Part of a small language model's weights: vocabulary 2048, 6441 steps.
Each number is 500 + 40 x the weight over its row's rms, rounded and kept within 0 to 999. Layers, rows and columns count from 0. Numbers have three digits each. The size before them is the row's rms in percent of the matrix's.

# layer 2 MLP up, 896x224, rms 0.119, rows 502-511, columns 0-223
098:524628545589481429547460492492521465504488518503577485538504465472515477497556495447474517480471492456536505519515464431470527500515516502474478447464556515551506492514487581544469522490442533553519513504512493477549528494434530473483441486503445427484526535560436533521491473462531498428508561544406476468554450514480522558455551538529491483532473491452443501446472521476488482454510437545503460467466455460430508443552471496580495460529527505513470530386461492485463553501430555481477537540499471484531554431535462488508491448524461523489489492502464461525457486537500463574465490427485547529430546543500460482424500498592501542465508484512541594501396578473519479453537
095:456429497461470493504505593493533407486500521511509459484357514448485499547430495481518464543477457530524472552499502525502502553516512461530426499437566493460468589501476498505552487405455406476594496546467524561420553488507479426547497468536509529519488524547472530523589501492492529549495449552424539527464495464469507601470493466511550530568505466468555502513483538506482526518490452509557500549585522422502511544477530536520505480520546453474442422498452525477423563528524523504460547445543496497478588463514478487499521438477496443455533424544462459449499530506447516487511522508549556542479511551471491519473478512478483528477533516501492486492532454466470447492499
096:559409517518470490563454463484494410514517468494470453512455503529451512573553483475543505494517439527487428480498557543555466438466526509476493510529514473485529508473505502525558484479455534507503440502422513494502560510451439558475485537525497526501539521563517433470445519458479530457479529475484455557523558463533568504550503515533538532422475503491484540498537417461508489449467530485513467525452433439469509454517474562456523518420484498483507431456552539451515543612576527494577466491515523493528542521553502528543493460530544452432478420532523566551440472574530483525507478450524537523539546511449473505518515584467466551510532483398510550412428525515501542523526
103:520479523512489521525546534550514536478542548490504522471516481571523509468454437559561450494543523526513509547437477496510559548528460564497545445502481549527434436406509439550589453440553464490471621460501563494517471490553555466463507515520438506437476445512505461494533576504503527572451506472532420470536511538469487500520461464515525503506430473485436509470425528516495472527539596439528477533445492525473519517480483524498486553531467518509572529487472655507499541530465552473498499521443497484471501453479462494494520541526495497449453499489524511422582580447535515456527439443474529496491514490472540503472472444489457490471507498466500576561545494442495517547443
103:547486439507507422490528490459454472421487469530481432515467559544482547600454411435533547521491486492489495459538533525461511545458425550482492475502565533492638505515478487442467473528516469486460449459477472523429530519483575528573493471454542519577440475456531522532509519532441506462547454458530434471475500484574453537612513555545490479538460536504522545486552459515517543545527533505476440453570554483517474452488512518526470485483459432440451503497500498535498502494513482533472451539489522457428529628460543487448449456542477501497483512475493501511466551487519457509538535458500479466482476465561539504462510518506536434556475488511603521523466523477500517547496
090:445501549531466515514464549461519547550460466461450499519464472480466530508501452460515577450532591502498518407547561489496479517526529556493484469525391530418451528460516485479544489444447472527552540484524484476486448446494486463533516572489424477456436415547422516479553446463480452531461453450477445406565438509535566516452486520450461449508465563441514425519446447526555488601472516494500524480500520536490447522555502488530523501531527533516517500486468451556491508505517488451469454557481540526486420539516512462546548509524463518553463498439542496501534499503495551495456495451517561476517450441486566493540484512517499524476565505493506534562433471468543560564532
095:556470444465527525456509517457570488519444514532562477470531488534471541519434503483522512470517480533509482438553558461548537465462484546449475484516549524439524459468468491525554576516552503609515457555465465482500486521477470512490517422543540533518501488473486586528497542532567509512514499509484461525490472561533507537522480503562505542453524589472456473453588517507400514487539526470465486507462498497450480490502456549520491456531564549524487529438550493489484556519517498530454496508501518590511465500502488458475467494597412487472552512504558506511483503593435566460513430497430491466435483473518565520443487488518481510570465528541418535571552504474531418462609
092:537500447541541449531595534556494422519483510564546471474459511513504520458550455451502499521459438492503532560547481439452496506500514437439435494472432552460560464506549433511452491496505504469415595498505513491501549514512443495493493484470476509531476502490472432438579469476494444487503430493452461451473454495500473514496468525464423456510506535531468404487459456517494498475589539442459520484521499516516546503439496497450500483459496486513523556487470426475469433490517465452408535524519521477519540534507512495532552496484506506488517533505510456604482479488477485550517461453550480595545503601470487410510426427421475580468540514520447508454552454452492511505529
104:489495477485445505544434522515455522583636530448509512524485494499522496537550488455437486427626527549474517564530516451523480418490519533504465539486530538455499487464530518512566493509471482501520547550492514529498504513499589436490462493461470581548584612493597517518476504502418482588466501531544514543603523462515481462517533492466450455505540513458526456516514465483529503548476408542442520460537441480496494543496487460551497455503475519458459519589555512523452440499512534451444467465507467517467523470473503505461492535449471536514527505498512478503478489520496543499485484562449420473439506446530478498468518539515426457431453501523457538550520564508466517528497
104:514524536414467409410473557530545484441460457457453487496506510487506487434426408474499491508465498569447428502447497484476462440541567489530472560527477454410512467556507462583450491555523481507502543483527541476509442403565503507489433495440426540486495482467441465538544552477456525543484525522476519460490480566513465503445472497482457476447398545530475496470441498495497504540479561510554457479544449475532519506476506447507507500513536453501535487494443464486425501527526382495510529520487474485442549508532508520527510451584612438506504453471524486496518542536489485554550555521497481477483505448520499530490438554538492489491528414515533526493483450529488516494557
# layer 2 MLP down (transposed), 896x224, rms 0.0581, rows 502-511, columns 0-223
100:516509489567508556530534459460420530552489538482529543489450599527423423482579466458467575512517472460489505423502563454575466433583512466466487487457490543520480492507557500458469521474470454513457472574454449535416537522476512478487447541544517558503478473469514545495484526488446462481540526490521433538524488555591518529551505486535471472477473511455492496511492535368508470523499571515391458494494457558470534486534546529452475516465439507573592495495537492504477468415543534481465465439536455515509526492481572472497496563472521469500458426563554522465493519538527492500529523490546477519465485559525452535438493504543523471555489534458490469530463549477505516506538
101:499495480536531535504402472507460486470389541438481507517555492493512498464541510490524537491506502535512496504517476481504510500484526484492562479563470585478435564465507481459502504451527534530494543600501505514554486536475524470465517527520531564441512479487491526431500569450467406542457495509543518466451536502527483479500521454484414583427454499486491475456475561459552551460466578472547516517443444531488515498554522570479540477500457513457457567531552502559509403509520537462533464526534510482575409480493505515456493502525428484494470510430489498440532462484554494583486538443542483562438557454569517472498578533453528405564506514467432518535475528444503484517517
102:521526492525436523520581494508533535463524497442505544555505521373494451601543490540473573565490512513495571480475524444463494470528459536464476494562492497535560465466444445447482480478526440500429471504530474576589537449507474399523546570501527529551499471470480523503424516552509505575433503476468522516520501553463490422465527527521555540461560533505467489553523499578506528505508520481486539507476484579511564493488498485510487552482508520551563560622483472541444463531497477434529492509495530462423527493444446451501540446491542484561505473526456477570552465549541491515493460507541538497473494431546540433494445514548497475500469515522548521556462501474514478499505
102:533463454446442478462459452529494506537441426519526426419466456508473554410547486474519515475432524525507461443580490540472559498588487528484540515509430474506545457475507491541583476425570500456516465479502505476482539537491475468489567519510539555542486486545472555415535486471429542491422491527547506506497504472449500493533466507529515453462553536526524554491508437462474549456500500491504511571480490511496517474445430549604516521466503457491448480476545573481575503467478427466483486527456464484505499465556452476489468481515468537531512535466430539478486505463499522489527576526483537454464504456451441462366515503558461456506540453523483535596511473554475514480495
109:490521471472452584509589503464515464468513453491534447493515437492435587472584381474485559476508494479558478489474524520470454494482466525506417465508518507561478455461513467509430580568544515473465535494489455498459495522471396483504545468547468518468475581463462501515576493455507537497473552533563486541503480516486463516547517495509480525569529528491459458428569506493513546525506471547503504510533551473538495528452473416505525515454513501441560477517419526432413453484478513488548517513486492409518505478536491481477501464504500415531522493435519500518506473476483500595512511476443524468460542538449538582503506491480495406486503483547512524495485417536565463538401
092:547525528497515469550497545509521529459535558522510476511512509479483518492499577486476475498479521465486475495541463444512496535449528489477511397529582460441504548440504475477581555512516487465478461426514414431415459475480535548521513485512505447539498528547525455440487489535503445548538533551468495541486517485492497438534495516499489467515522420606475510439513483497500439467503498570447537524474445500538484503495450510534529457491442531473555482488563445432476491473560485504419480497524475453510559489483507626452451440489485483498472556580477580587535476447516494513488383474503466484515458569501510433493479579517540555483506514511543488450482526530500414469582
101:522434462588510482497449477494493380570555552477501569530509483507493562491455528428570408428515470545500454467493508453485505526466488491477556513500440527501512539462526517487547591471461554430462493500507479538484487508497534429439462477550487485422489470537460475504543527500533483459506515498530460533439512507529549576493541455441498532506522509447434464491480462555481465475575523497484510472541541489548426497480551344501421558514522510511469511433516477469510428511522568484527444468494412529433526477471469450460454473479534532497525485510468531472450475476544475442530460525471479517475494572459498432522517516488485530504551500463456468597533476495488492463463
098:512487491447529473446484407452508565447486521434447463517508473443516534502461458516497486446550442552448482552457502515499517476494515473481511480500519518499494510437480471534525497552456456450498495486533529544466443538519568479555476517548462494483491464526483510531506494451503498502545508493562521532461576525494538583447523448477490484542535534522517536526543531424483439476477440508455542517563495542540465467584472420429479507519514482515510503535428510525505489410498512587543478533497492533564462342458505561465518501514494477469508447563491559432601473424500418440561505485473512467389459510519567516470535517505547439478505446461460487507547451494505496538473
100:516521448473532530498518507454455452511468502489469417489532508574541536484521572433559504446465545538514507508454516478485476436522490499503511487528536490533484525502476505477485560464525534448506513506492552486498492471588492488547473470461531487418510463503465485398545502474484478528505495484444471458506536461617456480504525447546520518526482498524456508496502511496430438469408411534393454500599492506552505511469488475522435424484539462475479407549513517434463513512459526459477369479517472559504546497488493483489516497453450562479478555416495459494507517483525462497489441471528494480494484394551499528503530480615502444531550535489538459472508512439405464486527
096:464506464482413514438503470446496521457526478473518541487532452519390528478525457536443427613513436503506458525488527519489476451521539504540509471487535528513574501490423508403543573520497475416514414472520542498432497505457521504434489561549518499438585545473525523452382499490547428493435571511507442491508537462511532521502468488598540510525528521502509474537462498500501566452466563556485530563509475526561467524489563436471478555509483593462504503540516451503512529471517508511509476473532525527527492501519556550484515535496469481589520512522481542526502463467471509499432477551567463503447431489492481496560457538488530445512577522501480451462520532449486492462482
# layer 2 MLP gate, 896x224, rms 0.117, rows 503-511, columns 0-223
094:537480528532487488445469465552559519409505467420481553400482537502500500457532508411581459360468502510514516507394457486447514446531473453526515499457536495510492581537519479528564506494495522543541450472554495508523494472504557476563491514494499554496499530534530515553520533556557539482476487527359534493497454510533544525523616576543476462489489465460426549550526540476469521528457496518501571469494470528541520456487545479493613534480511499487460491495492462490496500503534526445455501531442512542493478558579531392524490485476491495446421567516491486548508489553476547524536472511503534506500507511546505497472496505503458512515504445482519530546474413480475497460486
096:493441517446489426480524509500482446488532551500485499534463415521447486491476496497543525462538456516497486519477467463455452542398404484507513499487463513511496462546498466493503522493438455506453527522456479537558511508504527508516545535494563499487497474509491567384531467528443476406505461575513519506532485433540571498478493407492495531497574455457590484498481501489499586477470490434467454485484453581482491511517587527507548413505541412388462466428479484535451448591451459470464511484521500583528478471473486455492513481542472451472472460486477442539469556515452479496579480501498536517495506527472476495432489546517435515451577528461523532464468546499532512540510
107:402528451488483469502521489501513530476490538554482567451417529521392479528447491405453511545448522451470528523492472496508524482519459526509490504466417468484487530558463504558439501453490480509458570538477478478481532505509495511464568490512529489499478505482527542430471541523500548495485520548506365472455478473462520540616532612509458504424581508466462457489432543540540494517544478452463572548515481497525557518557506454482587460499515465399543479501394472433478510475524511534488502492525525477469497507478484539489478513553543487527503473480495501522532510461421547538480437417490507452491506515544473454525575433542530529486488510568474540473479474485515455550498
107:487486510468526519560524478451525505490493538494466479552411499503492488501501540474617500472493486497478464517509520512554473489467525468534510491575513513433508470512500482538548508507526461480446497482518516530477510483518540524441472514500546514454495464534474480481464450466462482458491473470485505441474414566493523518525491524612495496512481523538525568589542591541447504510499476562455444516497540530466560566535506528534522540447510523527563384451570546530490467514449431483541514489572467419536481508473447487457496497599557515460542528479568448528491538457516539505544499447533425480486531440596506565506447661516508519544492448505532509469442540493456507528526
089:538467422491444480465483472525524497416428496498562468468429507512532552516554452488467500471552514477513540495438502469509431439465471453502543535517511463533480566561550479429539534521540516521500586530500482513495583519576471534510485499396472559493508498465442450485440482472471515533482520484541426493532562479562540524509521531490474531481492514445569417498514509478488585495453459489466507560473535523542487510522449506428562447519460445481499502504524494470538492509505514519442416505493525487634510522411531434535550447575535484450499456451493504485508504456461458433548507497534525458561500452517560487523505471529507502503489439473512477523502486429418542594481
092:538476490428481496411504518492550485472459438529539467507523486477492456594508490457506517472507481507462456524451510452500468483524516467534379511487513484455528512526451498630518499456551545437503536498483556586531523521499481525471591519501550534516481493496471563490533510529449479460560528540553543547504412443525560453512547496577516478449474564513523555497603551518474509503545467496531467456468451544499523539464423532461506468524525508531543448529420513488482481519455562489479422418540496512451487548480459432431473496487532457497449582597542495494499500569485509455424491511548488507535531519541488520437526490493435473495523541449433508533511486497527456519482
098:458484468486556505488512507438474466433536501547526504506427442575539588473451522463482526493454496513417463474462528560508566428530525587560522488478501400544501512483461518487517527473438507521496487496589457517458518524423464548502597532505519465543490531483442526475510517546477519510510479470484489519486558541483507558544513539452515449400560475487444530553549507573451420465544471473506484477425482527503460525528512504543471449513512534507497486580582478541495492477531445504433503470481503533493473496515564485495520446505531470471493435529484484471529504466489462561503534568427511421513556559497520493544487520564428454573514475544424533565464488462437481456454
099:460513554525482407455542421471490457489482457539517473535600450538531499545471534449488487550491482540501547438499412550551509575500483491413482518579504533595505502501481523495473478501482486479512514494532554528546502513507458539475493439486477361517506486480569550438445520399514480466517442497505560516485540431543603494474569488476498454559559487523559529591527516521486499521482464559487536502541544494478508469491475517520521502507464544578497441484543527480449466497439535538431530489479510580502446565492578482499462437488517470515497539501501439478513507481572538491492522577449536471520464505515554416550442530470494516517534477478524510492469451504475513468469
115:477536504589491563520582444466527458502508582488560478479458488529491532543476604537465503495532512500541562438564459574527481523470486454447479589515507463511557465425547471504555479481510475514488448477528424472485517496534491492501555436516558497474459503528479478534495438515544549575481464476486531480498485506526514485432554487487476463473559467485535504544529509503493522545454505480493533551459568551527546508413554524508446473443488540489478491481481574519485496435603619526454543499423519533524446478556453507552512548492512511536530492555485514581484470546490530575530423496517520553495542564536461455453508513480474464458532438416457473464459542501476494537496